Weights of a small GPT-style language model, trained from scratch on English Wikipedia: 9 heads of 32.
Each number is 128 + 32 x the weight over its row's rms, rounded and kept within 0 to 255. Layers, rows and columns count from 0. Numbers have three digits each. The size before them is the row's rms in percent of the matrix's.

# layer 4 attention query, 288x192, rms 0.0724, rows 0-40, columns 0-95
106:109192157110020128082168044113157154100058169142123067139153142107103134121147094107143088144091146144074148123170157103075126119147096102094151184158119113135187107156077101111137106121169164129136193168137123139169154077114129123131139109143199165090151149129102132107151102128118108102
093:137143081090091148123190114081070124068080177143128066122126103156199113141163104192101177151156110106157125129126111157080111116122135101118185111160084132129085121148155114136129165140123117089106105124130088185133065181084134119114090177134105076188140149130122105121120193083118061136
124:151189105065077220118150093147106145095028172154101068145138169131201129196147108161148169136137109079111120137127131132102147144191112096106231131098136111132088115105107132094132175118102129115115152131119121143145082132108144110094130203192112098167157102121058127134149146166119100116
099:124167133130070191108129112119112140108092191183129078123091088147115165130120127105170113133134201121049111151079069123046174109133173156091147148122128164148171144102125130128088116089152122155117058167143123152131155140099119130150146112089185111106122184149146163113181152122119050147
070:059121117157183139019102142107147106161105048179108210137077116114190146128090168079108125079131102150150158114162161153121138145137135170148106095101163129165147100163144142171088150120109184148089138075182134132124157129145129127128094097154148111074072157090192128062123098176163157141
104:160198093121120195050119148165137147086092165172125062112106169131103145241109124115172125109113154076158127092155125148106163133150111126143165164126101045121154095146126110128120150140159097075082116122092108124159127132128103114085120140165146101104171103120113154139132177078070147140
119:083096083148128166123094125161137123148142101066171120118130079082114137125113106106091094158105157146129106089167097127077156130099195140126113145148162156084117157164175135103087144119088140081163147168119166104180174107154147108115127157115132168133092158168136201075143119109150093147
102:155136170121121130077111125136136168141080104077105143153106108151094173092132151137102128128156079180081082143117129141088170088088189180131128127156113126159107114124107167132172150117112081207111164144218136150136131183095116153149141105123164117127131162152184179121154141173137171177
105:102163106177175084108073116181168169187200059112100221133135120103108163128101158101139075110082104174138148171104151128118129141107142074199142169123124131136137134158127086185164143135109181158136200154119131079151146130139152114077136124084138090108139128185127124130068099102123148132
112:148168187068002163125145065112121175091000183148141084191119116104178129098177120117138134115162134090076107088194153093086085103191086119117169154149160137120124114124124134101148137143152118098088146125171153152139127106086124118115121176142169141124163146119106117128111119168110117079
088:097124189098065137187206063090140116129095153140157109169136146124087130098191165135083099178129144208089107100158091094128091176153130077077106138172138111126122126144138099031126131132157129129157118095118128105100095090113136130166094154168128147138090192143116089146121052146115145079
107:134185093059156198082064149139119132130078129130048084147134132150158138231104100127186172145126112066118118124123128123091129121202137101144187133143124062097126110094110119106112198138106118119117155119137146133129104164126111092103175163138141110111185056118078127128126115116120135116
112:111189090079121217096156155134103158080112149169128123104163139142156121204121128134157155141145127076131100121094113155106166150189123096127219174140148085138162106117088103079111171144133124130123100151144145146173109151137124108146184165160119091128179087093080138130180130119133115116
092:167112167127098070154108111112106131116164135041139100135156145095108132092109065170153130140140127171150146093132114140157090094110097088114084124165114169135126126094125117123191119117098122132156152147093132113096150136142106101095136138072093164124175135100079185173078190123129104129
112:108077143165203080161091167150119097169196049057150233124110156125153076082124172152090112127085047144144088169116142169176102156089134138155113135145136133103146125146153151167129091126117133104105152161142174086148116077133152171174091051078148161154094141149147075121115130149144124156
097:146129063116149151136117130082132092188131057106101104117161149131150094149136110139131157137147115131153150109114133156125176159117145099190174122165122108134156135125144141115150165102117116152124176158139123187159169154116174123160146142200112169096160141100078171163087106087127179128
107:104168193112057121129172137130046165086119152074169092129139129155159157115095081112191161097163157184159104148140105188104149136116161113104140096167115125129116105133065172161166117145128175160126088110098103099106145126151110111130122131103090174067158136124125128169039175127076111187
111:132185102109118118080118156148244138050125164146160165205047142078115103168093142178094122132181147128136130145140112105126108174095148198167140144123195128157107194121120125053082079118120159145197139094128095143141191128120174135095158148161130167166113135110125150063126107128116174119
107:107127088106218095137102125145130096161131081114121120169139118098160149158124156078124142099106049068136218174146124114088109075180160146170146111163104133101086131170170196173115123089138125085117144089153161106129127154112124142108146117100150098143110161158154071110144102172116148132
104:133139121124137133118138112103127140124103107158096126114100150169073148100127110130150137157159204148077157133135141023188110129100125105147091191104079089121151136141143134084175104145144088151114149096111115090110153127101106065149141128114092098142144177152147138165123115225146095103
104:092092087155115170123141114134107101108170141161174092156168075106128108117109128109141087103089136104089150160211171119095085161208115131118134151182142122111123139152128125126131126121128103108143146073112134087139131173191101090150088121167138178073109156100129091112156201189126073110
105:156145112117067178211133116125164144116122153148133156111113204152091077138143092151147131164180117133124198102128118119080105175106095162102102075116175119218132100136121146152147183119090125136116056146126108098171147096101193126179156143160144127148134170184142140113131111120124078134
100:181121181144143166144156125135164147085166137141164118088089171158109179187137103158164136141121124202161148085170138178146106121118147074143105089161150084161121130117171108143161108109190152095131057191170122130091070136138134179169134109177152159140155176099091127111121133132113126133
096:167134166146099095134111152066094208132109093125117103178203078117117144127115140139073112148178144120105151127131115162137115111142103059112050112102107112166148131057133162140192149105121156065155170125136136145175132172086093173110167188096105110132157102185114205072081143137183164138
094:180133114130077128156119178100139154093105111149139175100138178096083130146148109140153153088121125135155125161139136174104165079147120115078110105125183083132119082101107149203129102109047149122142102154166123129137152151037067149153170112089083133154157173120198104141183176106141149098
107:168088107152091114074127152106085176102108135116145126083166110165153141100159152083172147085083134143109183094193143065075142103078142122133149104140128122128106104130158138156109102118150116084112114130068185127090131194112098173096122097030112080106138132139210224144142179101109086157
102:102090103130195128049073156158143138159124094159095167118198136126121104131146187076124099053073144116152157087171174121139133189149159146197132149116130125096156131148113149177113186161087103109095166091156123119058101136143161113126144098116135088123081051099184117109116087149116179135
116:094093092119077130116136164164183050068141147092102122132104091118131101141177165113125111157049153150144107151173157105159140113137098160150094189153126147110102132151163067091126126141128146138133079163150173133097092091117108080127177141125188117149073130123192041114066131118174103069
098:107122126151128108186147055096122072148132130141128162126102136160107144163171053137143107144162134112112210131116073108165078156130065155111096145107188113121134126050103124123174102089187104111107127135093106129126101158129096084118118165163097118143093149087105121199107124139156124129
107:111108091053146174091111108142147147174108096133077104148103085129118124163105122145139169114182147094138209123160095114107144161116110112138174135118148162153104145115126132136127167132186123135087119114175097128054109127209119112144105098138146164119132139192138101119124105131115092154
108:168133178098115094184133137142159198103163149140132081158149102094159110108067148115135093161162151127119118176155174127153108093162044139149106128138100089159117144130108165063059111115152112157113073042062157135120143137125103114121103107139079129099144156107171052087056086102082095078
102:115115176128153167128193122126160102167183134155127112170113129154134176131133146124088109128092130120118127171079074112144134139171104101119141150139120067151145165087090171108086147147131101155177118129138122116104099111039127095179174162127132115169161175156164132128104151176166067089
093:091110198095079123098128142082102144117127124101122107073169147141094076111114085115168147129163111099116105101080156148112111104086123107147089059156103159151132134151169136145133082107150190138138125142141099057109156113087094122133165119188138124163108132086086070070155147131111165116
067:148159083170173198137119116163104161108108114155158162141046152144135113085166130124204104165092095095079105086158144068130122127172161113048180083130143160141122132120017177089090094054084127133131165151112083126133138134142119139173151139135191165151095170145125148146089161198117140127
097:089135070146139085130136143099166094114139103103162127059115120115122126146098182141084108086148082176102108119172148135125120108188166139104062072117106107092156083168133123112097108098131175164123107112122161052189157100139122122175136132094146170076085103157174125072136148096131141078
113:142143056130130170141163098147111178126136120192077104121080178137120165207086108125173191179164118106141109101108162128086164148175137162098171163130116157098159110091147125112136174139148141091110131158158065181124156174114156143118175139137104103127163115173127095170141139202143091120
128:153162098132134173125121090142146195124122127169123061106118142157099107162135128069186213144145133056142127128120078122101157151158099131138189149118126172095109114146144080090141163147185114085137110138135103126108106128151106125137210120151105074126191090155123074149176106173101076145
123:128183086154123177141121112158161163106154141193105078134149112176095084172123169093144177137142163081093103117129104170087161126135118162120162144142095104108162089112104082134140204113191116144150086116107143129131097077117123142162196139135169062091145106098070129144158124126086112158
106:155172172160228117137121069093115161169099115103131140157122141133129139143102166109134137132162070095144168162082108127148131147145122094152123106131125142060154144040135105122146106169152129146108166103203126113114170124087115123148155116083136145137144081154188106150194056154211167131
102:115045125184075139110135130116150150155151090108118154115145174134124144051172107128108126098072071133083076133153113062198122076095113076186146074175159154200100111147130106133198115196127133164068130182167107140108072147120178083161109150140102129146127142167145192122145134172147138104
089:137081131131155110144118130121148151109194134092134103081129122069165130135148117102138096178092100117175132112128117074119127103090115092070108143179149109111106165106143127131182185134124128112100102121103213132084101126101062138080096170116142171135174157144131130186107120146088112220
# layer 4 attention key, 288x192, rms 0.0718, rows 0-39, columns 0-95
108:079150199187182148122116139214138161056083085148143115138149108138134153109112172124096182137118109095096148064137157117115194115147085131152133144146098138185146147076094149124081127110121160195123106225131117072133163130101110139109152122145139133153098134147087097180129142188101119065
081:143138198129153144094088119125102097085092117129123128131129123168146129150106208114147138103157082160128139020120171156121126121202102108133135154145103116107098088087154113162073099104062102124136181158145102111154126155171124112107142140122127149167046133129111076149140110186118154157
111:062162187177149164080054086161144132120104141211129121133119096136172185166101103106071128084096061120096180131149136118088133140142072106145131174166122111123134110141085145157111154138187158137118103116115122121090119102116125102155121141124078177119151157124120136162113149128111044147
082:115193149135085147110126106158115124109068112145089148137104119111176172126096147100108149147110111133109172070127150132094161139122109125185142154154195166192133181120141157120156102106178142127156111166099116129124148149167091107123175113145157131118129055122056168108152166177137117133
065:156147180122165088132118110102124077149117157156071160176123171132106141086042140149109106122139072125078182158114143089157111114132095139117145132160155120149108149185096127083142094131149160161099181076105118056062136121136145162140131127105107136087130089071168118102139102132125141129
097:083160136171166165133053141159154131111126156229082123100144127128172138172124128102124159139117116127142166165134167089116147137160127157224148160104111077120128106148110075114092154128162127118150113151118119157152123087170141113134142104140131103078177164171084084112129102132125094151
128:094120046106077121128129172126166129172170082024198094111114149140152119078109095139090167154106173148134125148151142109111104132121170149121116104129140162086206152136161095128147133129082126085132118106100182137172147093148131125175125152112109145108149099145129137057141112100139151135
115:131172097135170161140122161141103137119091133139067141131104117191134136145123162138132137172142180097064146199114105220109091156106140201066232126085136186128165130106107132159153175108156125153083134134162089152082173190155134125120119131167133129168113072096123150142177075074128155156
086:107178135139133161122143108171137171144132198136106180161184155065154151136161120155061141103087143099132179098156127108136130175059091149126109151122195177149115132103054181149176083140181166105125148118058141133131156087124154114159164129111123148189184094136087135115120196149179057132
105:056172158149168171096082063187152142135116132173062137120146091091136162139136136109106164144068058139107173081159121088109138161122116134157143140130122133164123140117124158091115150092176160130135112146122108128124141156146157090109121108148107126098129135149092117151104177146134063160
078:152156079103070168157118138178143145160138111097171084103124106110133164180104117073078149137127112089173142127129156145126092096021138071175110135135155151115192157095098102161031148102125128084179121154105158160145119100072135064138179168139113143091200119129114158136083114116174077093
103:107146173138161149093044094140125150149095151205138103110136099102188148155149076114074126107111078151154185172162117115098136144130086115131096169127120098114139120157112127126124173163160163115138097166140126140101077103136110080145122110114128130105196155116107169168068131092123083155
107:117174153137143200123036085155141130127113131196131108135121108098174147189127071112076148117105096113155176165162167108119142160130092096184085188139158142124134110108086128134070150097160124137177133148119137152115104099157128081126151137135114095096156165138083154162098138122133104152
079:119111126114097121167170146132119131093158113032141108121103159142074108137148082169177099115140165146159072143154101116151142112153152108106122116108114159071124133107179131094159068133077122177127127086193137103127165126122087205097057127140131116145120107172160124095119178099101122114
089:113078067146155131121138130114120030161216122072164190128097094160126088121131164143146101128138171152096060152132112115155159127119159082118115112114077151075163087122091148090134138122110154108172161118161073153140111134138196133092091137177185144127127185145135082132132148113138170141
100:121153109133090126068120136135130152165127137109142184152186148130132136090123061134105072125122081082164138169155114108155088183133113127102103160094113134124130111126112215092093138150105159108130174104154075149163126088096128083097171170156093124174150175136174186114094190146143127138
121:175196155123128132134188129139077131089097089117163118152167204133136156083118075161159108122105140171126140153107066139101145100145133103119189153102074134192169144173111175125117093139120228172118131109128106106116150136147159156122037161110115107132173134124127150082134188178091122142
111:165153112144130153131182218159116141097134111169185088119079121137157126171031132124126167175123170148192128178163124147167134153075074168128171089124176108155118137087107166117102083140125148118125155128084141118087121111111147141126151089201127112161112142107104173124103098136114204071
123:136116112112134101134115133101117123103137122137137077162090106124150122170181186122177132103153147126150207170113144187074129126240126116120153186175152055132122103150194174146147123091109158099062129117150143154127148153115136119146110119134183117147156164159139139106129065090103168087
106:125170115118118165081145124116100078121060118149131143127139168076084105115158119120120096140140139115192115137107150100163167152129183144192159171106132100125126150171173147145157119163077109096118178112140082171107121096117085103125134145134140154162199121150138159136135049212121157113
117:133141109091092157114170135124133077127156092120137074120163105110078096117141098087143069158096117104155137197197217134149096124121110127107090161224117130132060147160114124151152109082153108072169085117078188099112138125163075126097125136100161144072136165051142125103106173168102068093
120:189119089096056163103120157149089177142137149142130120138167153112151098236113061100134124111108142100134154063165133191053113132098102126120103149114126135137139106131159155188129143096104149119146151128147112195161114146124191104184123150159138188156164109122088110124136122145081122103
114:104148176166077101113179127136137125112137131106099098063080098083135136149074143137143072070149091122120142118107122110137131089118113100140107127174168122185082116087163151110120135088134103188134123141186097129057075114106116114095085175139151139168107110146156137150088125178113120138
109:099161129124139119153112119109084157118106108155086103144160109122114122137096143111155090143167180183168113164096141118102133103152159134153113118179197115143160114089134132189142189117123049058076107056167120115186147091097126153125133119121152093092081127122147179181146086084138145162
108:197174115165119090120156138120105159130116128124108150161095155107106090149100078137153171137130187101118107149161086127057110132082105184118089144160177125131136083103057166143171144131082107170147120092115139155103113121078132105162144132138122135170121142108136139147086142228115125122
106:133151116123124133163142167140159129069119131119070130145122086187142129157126137167182190094062174102107151174121067068068111163139127166170133136177145106122121163138150142120182118120158158142081088156132133117095133125084027155117161122087148162132091094169143155139134187084091076156
112:117100107150162127115106172102139143123165212190113168121143119143072098100111134110082185105127108123027140152128154099140054175143159155126142087143122117096123144165106107152131169182091108096100131118106096124119129116065143111127200075059128103089133118120192117163147097103116099132
111:141113087168101128169142171130157170106142159138139124078112187117165090154185133172123137130109067142136126085116115137174143094175158133136153169126089077131174124137129079107103070186066122149171123093121097162161105115075165154109128125146171128113074139151115105091144149128103195139
101:131073105151114144117134054117181138154131109078131119129106126123101146121156073103146054127097100104174208148127121073122153132100111061167134131120125149110093151143228167159077104113071127128148120142155208063109088151097097145127080119114092140151119125138128122073110153107131076087
101:101120094128118103085132104128136175135124084090188126059144107151116110106185115169109149067087084093124154144111129099126124156099126190126088048156140130145116170152155106098132146203148124160103166174132089123127167113145146170159117119102103166096153139149157052130095142143181097108
104:201109184101116112099110075150133185103127089118149104171135153066160077124160111124135146135139136146205128136209162113200150146127062135146136139156105129144075157118097159110130134100107111139080091163129101160089088139159120151096111149108154151182122093145179082118097124115125133123
108:135068157155100162137101107138135111142129116148104140103088096146158170119131177140079045083118074170190104111144127173099101133141122104170085133162104112090099129061091170167084100150098101101147128113143119121127134164135135123112180104148119136119134186158119100112082089225168152113
085:099161081125138142163127131166173127147169072155135178126162138134166146180163136145138129117127151179103112118134103121070167148108098116125129139111097110108132135159113094169060176126204093196130100131091117129089059122190128119198113176151136117142128113092095093108095194116119148190
127:126221120099070209106144123178107117070057135169119124129136135160086115173100174109160134140140178096100099060153166114108173131123172158122166159090181182166130142140109079083118109080208117163147119122071118149200135089184130122090193129112163089094149125165087072097169113116135158151
101:100080151143110085143147149120103129110151171132100159132116150092164173072178123116142199137102178155147125139126123140145117165169181141092195063080091098131110158147099117183208127120028138125131173092155065079154152172110183115082101121115148152184077098119140107131116137097086127178
072:100183133078217117103095126135089112172065096084120178123123074153098154132160138115150125172141106078112099132122127115168131067145136058153065160115135127083115129144084155114073098123175106130097168143105110157169117125129066114160192117164150120143159166182062160104094149203110124094
086:076135140148169173146083107098148098191097070117104109083152129131122126164198112125165099097123121073105104157120117121151149104140125035154114121116154158108182090148072137105109192188163127182161116122101129126119096094103114051188164137143127086133168143144039112217141146163168131158
103:135151174136138180142076109094136121129129098118127068096133127138105146173221108126140126091136101065086084162095135113174151111108114040185128119171119142129127139125093104099150154186170147164176093135135111115108107088114107094136191131113110112130162154172096117178157148127145164164
132:183127129121129096121110135093103163114138143108126130164136082133133118149079136156061093118124093126143174175113071107160098118094110147161164086117085143122110145096155114148115121178120098131130124103148038178081149137096190133133137109152106123116115160107193067143095099165171185100
108:133131141112075182075105121174101169160159063100128164099209110111148124082154085137113132126067116161084099085157148071120176072126178135161147158159140177143111188196156111122169126106136162129157104155093148138132113098155115153133105153148091095120133149132102175146132116114095125186
# layer 4 attention value, 288x192, rms 0.0677, rows 0-31, columns 0-95
102:093151133160141082104114117065141155146134087122127116110129189086185140119091118138150096113139098072117105179108171126145107168099193060130143059143159093127167083094132096115138128149184161117154146140137165105184110120055086127134106111139117117150140069083151105124093092152076133221
101:102168162069129059142079129113151137129169147113137064064112098109137107136111144132060096111028125135129109082085139140119152100154130139148112149097204143079185126091169156145149105144114112131098117070203173106097105142103153076141150173168073163152103095097160138203234093154111113140
105:170124116175217146122152144156142088150133066151177168133172130195148108085107118099174119129180094089132115103124144144164121166108096147123153108124123116076110141242116176108060130144158138121132149107105122155108134175080084109082120146076162147105151181176106081089057079157123126181
105:120137153103132098076085153103121139099119132137127099080086172178131135131133167200144074101121190077197199091166161125127145185104075144176102117113078134124168204102167190085120148114155105104127120152101141040110155134116092152132126123117084122151106185207163118153076094087140134181
106:162124136184104151145159103148159107140115103113154145131165149124106096129066135164173138148137105094132148159083173135095136121115153118126143148153172170116092093094131064183069123133120177175115145093155124127142071089145201183143186152143123112214163087150146118163156120091131117173
098:149128126091071139136146158130072114067106200140125102120173101157178103155139097139095111161148180100183157151133199136115112136137138120045110111120103115151094153040087096113116141101082087045157156084152116158177069131138148173116147126068109108122154110101117164140104149121153103095
109:141139104134092142104141155119087124115122136130126088189196149066079165167139144125137194134125056095073136155131147138081154135127104061109070137072137139124074129080148059119135153153148182147142100101138133055144075169114119190134120126119101065117151137081107171151088117149126127159
106:112121144113098112089129117127110178123124128120096114074068150051097158134151155179137171107129169143145135166159172109160151107134124125126087103108122095120042153146087147080116167152174140143092169102093090047132122121187155157064093109130160131155141071120128140145120104077125082126
105:110106138123131163163108147132085127089105093120169098133068176116087089124109134084109173084140162145113079135194184130152161229115131159085167132116160162159130199086139090085138112131117119074172118102138088139098136111085164106181122111098155098135148133148145134121174163171123129099
103:095137156121091122148138108142123114140154140122089114115109157086108149157146156121127151125105222186162113146116064150137124096114138113179081165174126168168125089150145085154114122151097071139127191083127127173125105148142173210164112189144112104178127108098104149163130126161140122073
101:060116114108120171155090111164113120087133126124093122056161095117123105138102110107109213172210076140137135113070131120122074187154136127115062100154118136217125174103090146170098108138096123115114090114158181150165187116089201145102125129142074163122121082104144111127107157117143099131
106:081124150086078099167097132124138085120099140140115147119137092140114117149171115107079154127124156111159054065107140135127099165235073131131153167063068111090124135146155142131159090116104110123138080171163094153140112178153127131154127096140158104147178121183130167137168093118139173163
106:174142111140141145147121123135147174150129070115112122060125153122081138130138130131212174157137159169109182143197106131114147128140102180087092114081178109112086136190149117120103092179186151124137114170061155128081104180134087166172147110171187138151119179162088051114054120138165112161
113:121124114121128108052116144141161084114131109128161109120139129134082157121177086085093110121097118117134177115120173143129048165168173114109116102129177138147115134144119146076164096113132133106103016177104183154167047128096162123176126103109129168103128111069085151132105149152153161126
106:114139142107091139167143150099159110149110169118128049032080095118096133131110089173132164197148121094121085125098096135143197086094145117140161144101190131134094142162081185122155138093103108091144115144129108121084131181114139108081115131163100115153162054089141140132153143147125080137
104:118116153169150120166154105181085109119165140122132115186094120138138121133156100076120107109170121151113093150130139138157147090163120082063097179154096123093141154139121167101121143204175125045103174112047101151131125140147099107178142092075122108103141188150087146176121129104100070093
100:076121086157146126134090125092117113074111095114097153143101089095136158092133127151097138132166074118142104137137150126123058189097159143142160159099157087142061130157064114135132100132144187099106137164064135178114138175086086122123126118138150178118121162154134088138133120122128148084
105:156143145117128129088110112110071105123145123113119136118112131155078144185164160201136115179093183134078140131103194215140161137131160095104109157123155149140162118155152095133143152161134137121148203199113085135078111136045086149127134145141159116152083149093089140134130150165137167200
110:128120140084141128155120121137180133124116115115136090113145092112160144104076100092117161096109139113160067104074208183157079119145154194113142182116095111137104081106133084146076138188095169212122138132129106168111086086133092079110094151176122167168076107127143085142225113104114104130
117:120112124091178130128125151120126119118125117119145109061129114155142133137104141160114055083112157119119115177083106095124155131156166105126108183080170130145103079187103148111099125115139149229137135123139128147107120211157136060170077129111105064130111082116114113109158119086134116197
099:103137110150136099086105146096173119171132057110157167078099135135177169073120112144107050122125122107173119130072094117114080132093141122121143134132151088152184097185124169133142149193149130187114023166102119131166103111165076098141124073127113147142149158237112097142156097101116132140
108:094109152127178107151089130124129088127173128135174155156128122087100097150108184094171091137146076121085162158109107094135134163144169119135174131140138104108147096123137205178140200067133125205146119105161124092184138103146156136173142162157177155135111170149123139218123143075119121154
100:127134113062124158107123151162117069093128118116148135093129182146111127117119137159153132111099156128131192119048196122105150129158149102148132145065163209171097128081122124131100153134145071158107133141135101105146131153148147184152115201073160085133145153160175149174108127082109147209
106:097118096126189129164184113103050126114157142145112145087145110192108128146146091129058070183141171155157130153081073093143137214189150104116132093138130118158097122149115154100127140125112155131083110130069120126114126110127160125133108165206158182141111146109111117109098173172130145077
106:121125102124116133132141160132178149146137110116171167065173114112118131133161112207118086016167114128092147103081085141092134149089146074158115085136102076138087122127109160160130138051107132073123082156137111094149141120161160115142113114179120084144107168170154079082159104137115116115
105:129123151108097127118138159148166140063097120137133087104118121150172134133089112134131122088177170135169104061193130090108112127153125114175152165123080140136162126138140138096111129140137103126101105098073166093122189040110158163089125207170138094137111166129126122138164149133111134147
092:111116124153194110098139113163167118111139082117057176134128136162153093130088164089138134114085153160172130088133080069136095109172121101102133118125142156120107125141117205117113130069142154093118102160182198127124151113143196170148122092081119143145149128120151086111153190138160149055
097:119105124210178142051158129118164143154112112134139156151121104127135128084125140158160188126186144148186058121206087059120145154106066116117088124106114080102066132244092122126146096073127075171128080152104166148096101096159097113138149098121106170131139224174115134098075127162145163117
105:141109158146096096116132121127158141137143099125142152113189091100120165116178075155126114124121141099206123092093124149105082168140108163152088119154093096162101129151124134223135099101068134101141105200134157160137166122151133125058148148180142174104126156047124058123060138186153124043
104:117133112072169127091125137164152117106116080124102121125056136101154143087087124161187152158144113104134134176122135107134134217114114117135102106148163152131148105153108157135139101099139190058098126144172135142089097164121146100091125053103089174156104116107120131087103166146145096101
098:149130124144136112124140153098095144161102142132115098185146125129094155153199115179125107123107116085163126147124198154121136166145153080156123107125155116140078165173138091149207105136150085157125137136102123100083130136045148169096125157077124073114164116072116171158092150155124115212
110:108110129138161132043147146145143139163152122113163123115106108126159136100054093160114068127176153148126051127162129120166162099157141175102110126083120090120112099129132200116114110142124162094109144135179070129130141074220160059171111128132096131171102085073131088091158142121160129064
# layer 4 attention output (transposed), 288x192, rms 0.0714, rows 0-31, columns 0-95
102:108085112123170114162157150093062119158113135071116143162143159100176104123117114074142175136155140110156088147178137171134105124169119084133108137178160088104080134150144154111216079175137135174153125172153175197123115102071124135098150142070070081207112122104073134079100107110128145119
107:047121114116147106064119128155157141117140143114107069120173144123159114114073116036104130166071109129123143101158159159175040114117100143088172148144105128095049120203166135179090147118089089111095140107095107128111132148106098150126129105137089077109114144125075141073064144091119112153
107:131134147100063094125165094119159118100083117148186125136125151138175156122162108122098173090151200175115151104124184123101126104207043069141106130136143123186144141025088142171202103155116158094135106156162130113125110134130139110112133134122124148152117110090087137147135140137061100106
103:096152139186122164064152160148072101083152171088083128141138132164117161157139151088134101102145125173118125113112095173138139074129115188102117185151149140112098129175111151166152124108133123019121052138092189161123173131158167155087162056173125107152085099098131119114154217117104171156
105:132104165146138128119139135141166099125134103175128166127138074138092104130128163144089088138139150173109158146156132064109160132130152129186106123138092095153200142113102118111135105137074113077142183175166114131119113088112124166057179144103171169095104124146118215147095085109141086128
099:143160089165133175137114169125156101131142136122065145137117102150032136173159115125143120140108122103117137122112126148118141151130153146163150089083142136140158102132151103140136099133151144112118138108065149143135097104180139125145139157114176163091109142059083175148166153141102101103
110:097133161132191152071089106149084154156144186151154146168093085054129107141133124165088127155198223121146142128108074154075137118044168160112120144156125100162176109151094112074083127115150157136145166158189123162129106094095107104098101167232143136147099144116104187156110126172128156084
106:125084072098182160106183163124118147144143105093094154160127149145146109160146144192157099128105133153155115136105124107125139076144142113146140128140127168087088119132130097087167102135194183128056126131087169114149151103130104211127186099151122088156153179113183119118099169128066077138
103:128120151157104151133108181169119087178162171136131152144114117172160169185166168148148150153134114131127114107130092129092174110104095081088179104217160142134170081063110148087126152137172113133134148122109135156121130102083143120166169086127144195127117101099118107109096116067102108109
098:096137172123174140101098201122201179126097202153119132123130101096062065100102182156132079154064108151080103170124136104117150142170162168118094114132143102090129117152154058039069136125159109130143145050166140104070128067139111143179136125122151152081089192162181111116173119079172151158
105:130120135154165189107105138098198076153134134106114157130074147139097128091100170108137171109162138061112106172200092090110167113150116117153147110074148154112182093194135118117106139049077117096183147096113098089082183155112162139137129161158135110120154109174170107151109115148152101147
107:134097077110096171115096050158105134162085098175109094093083085110162157202082141159125068182090096130077139055202059112180128065100163109165094144168138142095093143091144120101179144116170140064125151092132147140080153104180099151149155072167105172084106110078111164157145128113114129147
108:145142167073106145101159143084148147097158167155133181089132137110183137128178087125125145072153134140091133141108087148044108161097162122174094110167108108160161118075095118095097082120112152152130111150102201146164108103132145170116158092102158170146164125152200159124120175075140119138
113:118090075144147112149135091096148148152108131080144124088146105135141180124201058152149149161186117116052108129196126107146097132154115117171118068088181122142153154158098164101173118094109134123115132107092133187105110108115136148171085114087097137169165200110083167133138183115091116084
105:106169107099171117078199120149132102138144102069127126131088156096085108153083098044118111093090094098155132158181117184104133173162141106111120121109102153146141119141049088089164164165143103114123106127132140082147161136150100137179207131132192095084111120182111132070063112134139122154
106:124140137140140129142163090132164152123111105133129089129152093119117080149127137093149173159084142163152137059111159121135110116168111084093093079162095162193113061093224128160140125098181141151106084106167115125139084137141139162151186149167139063088130103150136105134194089098077092101
098:157131134167157136103135107125060187158115205126102112050125163165135167147098073061127126152108135158140145122168092127088132065139111108129075095151113113161163149095131190152108119132131108141165092179117113117169137162105156157143158173089112107105128114059103104122129200161063114112
104:096113133169131098104097126088110160125162192061098138078129173118152126134077132120168116133080080175141178141097112149086122097143146149134112122154120113156194140145147139134083149105168124162123090092088123155148139129161106113110157059187136128160115120129160180149154085153110121122
107:180082070107152110138159151154142154136137181082129107090180124136138139153144108125122082144127135105163121139155218086107094123064172090132157158133085104152105167082102107104047114144110075080149135110138079125160161124111087122073150158112132126119095132142120137142178140173100102191
112:083151100128076110175153107095118187100072117091115090167150135116147151146134076091165130192142112153093109097110173108160108111145149115145105103173109106129136174174095172153135122146152117112121134133201109073147125016117153113177191091163173125131100139145073148126084104136164125037
097:143115172111130087113134110094096185123096082083096084183147128091131126112146076064132106153139128150110148109139150146159086141101179089145085162129118064162098103073102169133152144076146166136169147179144145132186153145091167106116106179121108095116109086123127156138160141146161130118
104:081048133148130074117143036145128135094073143172130133182106170090140111113127150136043097162090085114125102135147108161156148095167156111141134116131189107130089079128176135131145088144137123136110117172160137102086118172101123123068142140155142138137087099131191088104094138101144102089
095:110100142178135199094149100199126137124105092195136153128172103122134123103145174076117123123146100108141112147151137113107123084132117191103178125181100120151159110167062139136090128084113142061143111108155097171126170072106055149087140128222142158139095117126141167132154131172137121125
104:150130155205132094188139098100134183157092059102105110145071136154117105165093117151093159120103134125068099155105105175103133103159104122094115080121173112120158114128137138138128108122115130135102116083186115158142113146120121116134183091106182120105147148121123064149118164195129094138
108:188113116129081164152158119094147109111125126190124172153073164111202172139081140128122109150140143123153125110137157152141128143185140047103133127133076106133070207206088175100165126103131165114150158109077107171154145092198129175132080177128135192152146122138191117151091111176099123136
105:202157113157166166145151134180129045108098166161078184146132086114130171162112163143081177112151113102141154098094096142139141138077154149085154138086094153046111146133155095115115125078098129112152108142143147130093202113145121156161170088123117159149105151096136120067173137132086122187
094:126126174106085152142120109123128117102069112197177124132143139190140112163123133172128170098118114147126121124108194156148100150089171121149101128129139170046162087171171112145142071091073139074138076130087093068095128134101163127164075161166094148132110101126101142106136097099112147148
095:136144163102097113149109087112166118132101107137117103115095152148151166108142103134116116135115153167174173104123066144147147137091106093205089081128146121129215164086103149133135139154195172124098162122109137099157133121154176144129113114099149127081184161135156102127093136127119102152
108:119154068107149139087093123110121094145098141137142108136087154094135177100101115148125144170140149103112101157149132047128173145110148100155064077047161141166125206116067097124187169146091115133179146119066098055152118126182130101144094215135116091106193140145152136133134139106090135177
099:120126101155116086181154192121057122143163110107132145083121191135106085118118144080232105138144165138096053137134088119129118139153103110088114097128094132128199133131120085132116177090133092084150095156147151109117149150074085128065142161110158139156122118173075176122084133114099139118
101:121169139144162125142113168121099099157148124011160145124093126091175161131099085128110141133157175173128048116119122146196141120123093141169120111122143110135143075095065132121125121139181136183088151126131126213143153083158110132109136096112133096164072112072135143149137120098130182100
110:123128139147122142161161147098181125124154047105163134154080163144166126106134112183194131152086156132103099106075135128156075175100122120118119119101091130122136123100142122129101148122185117100139152115146127083154150138096155184125165151120081097080166140133116143113118126138153054067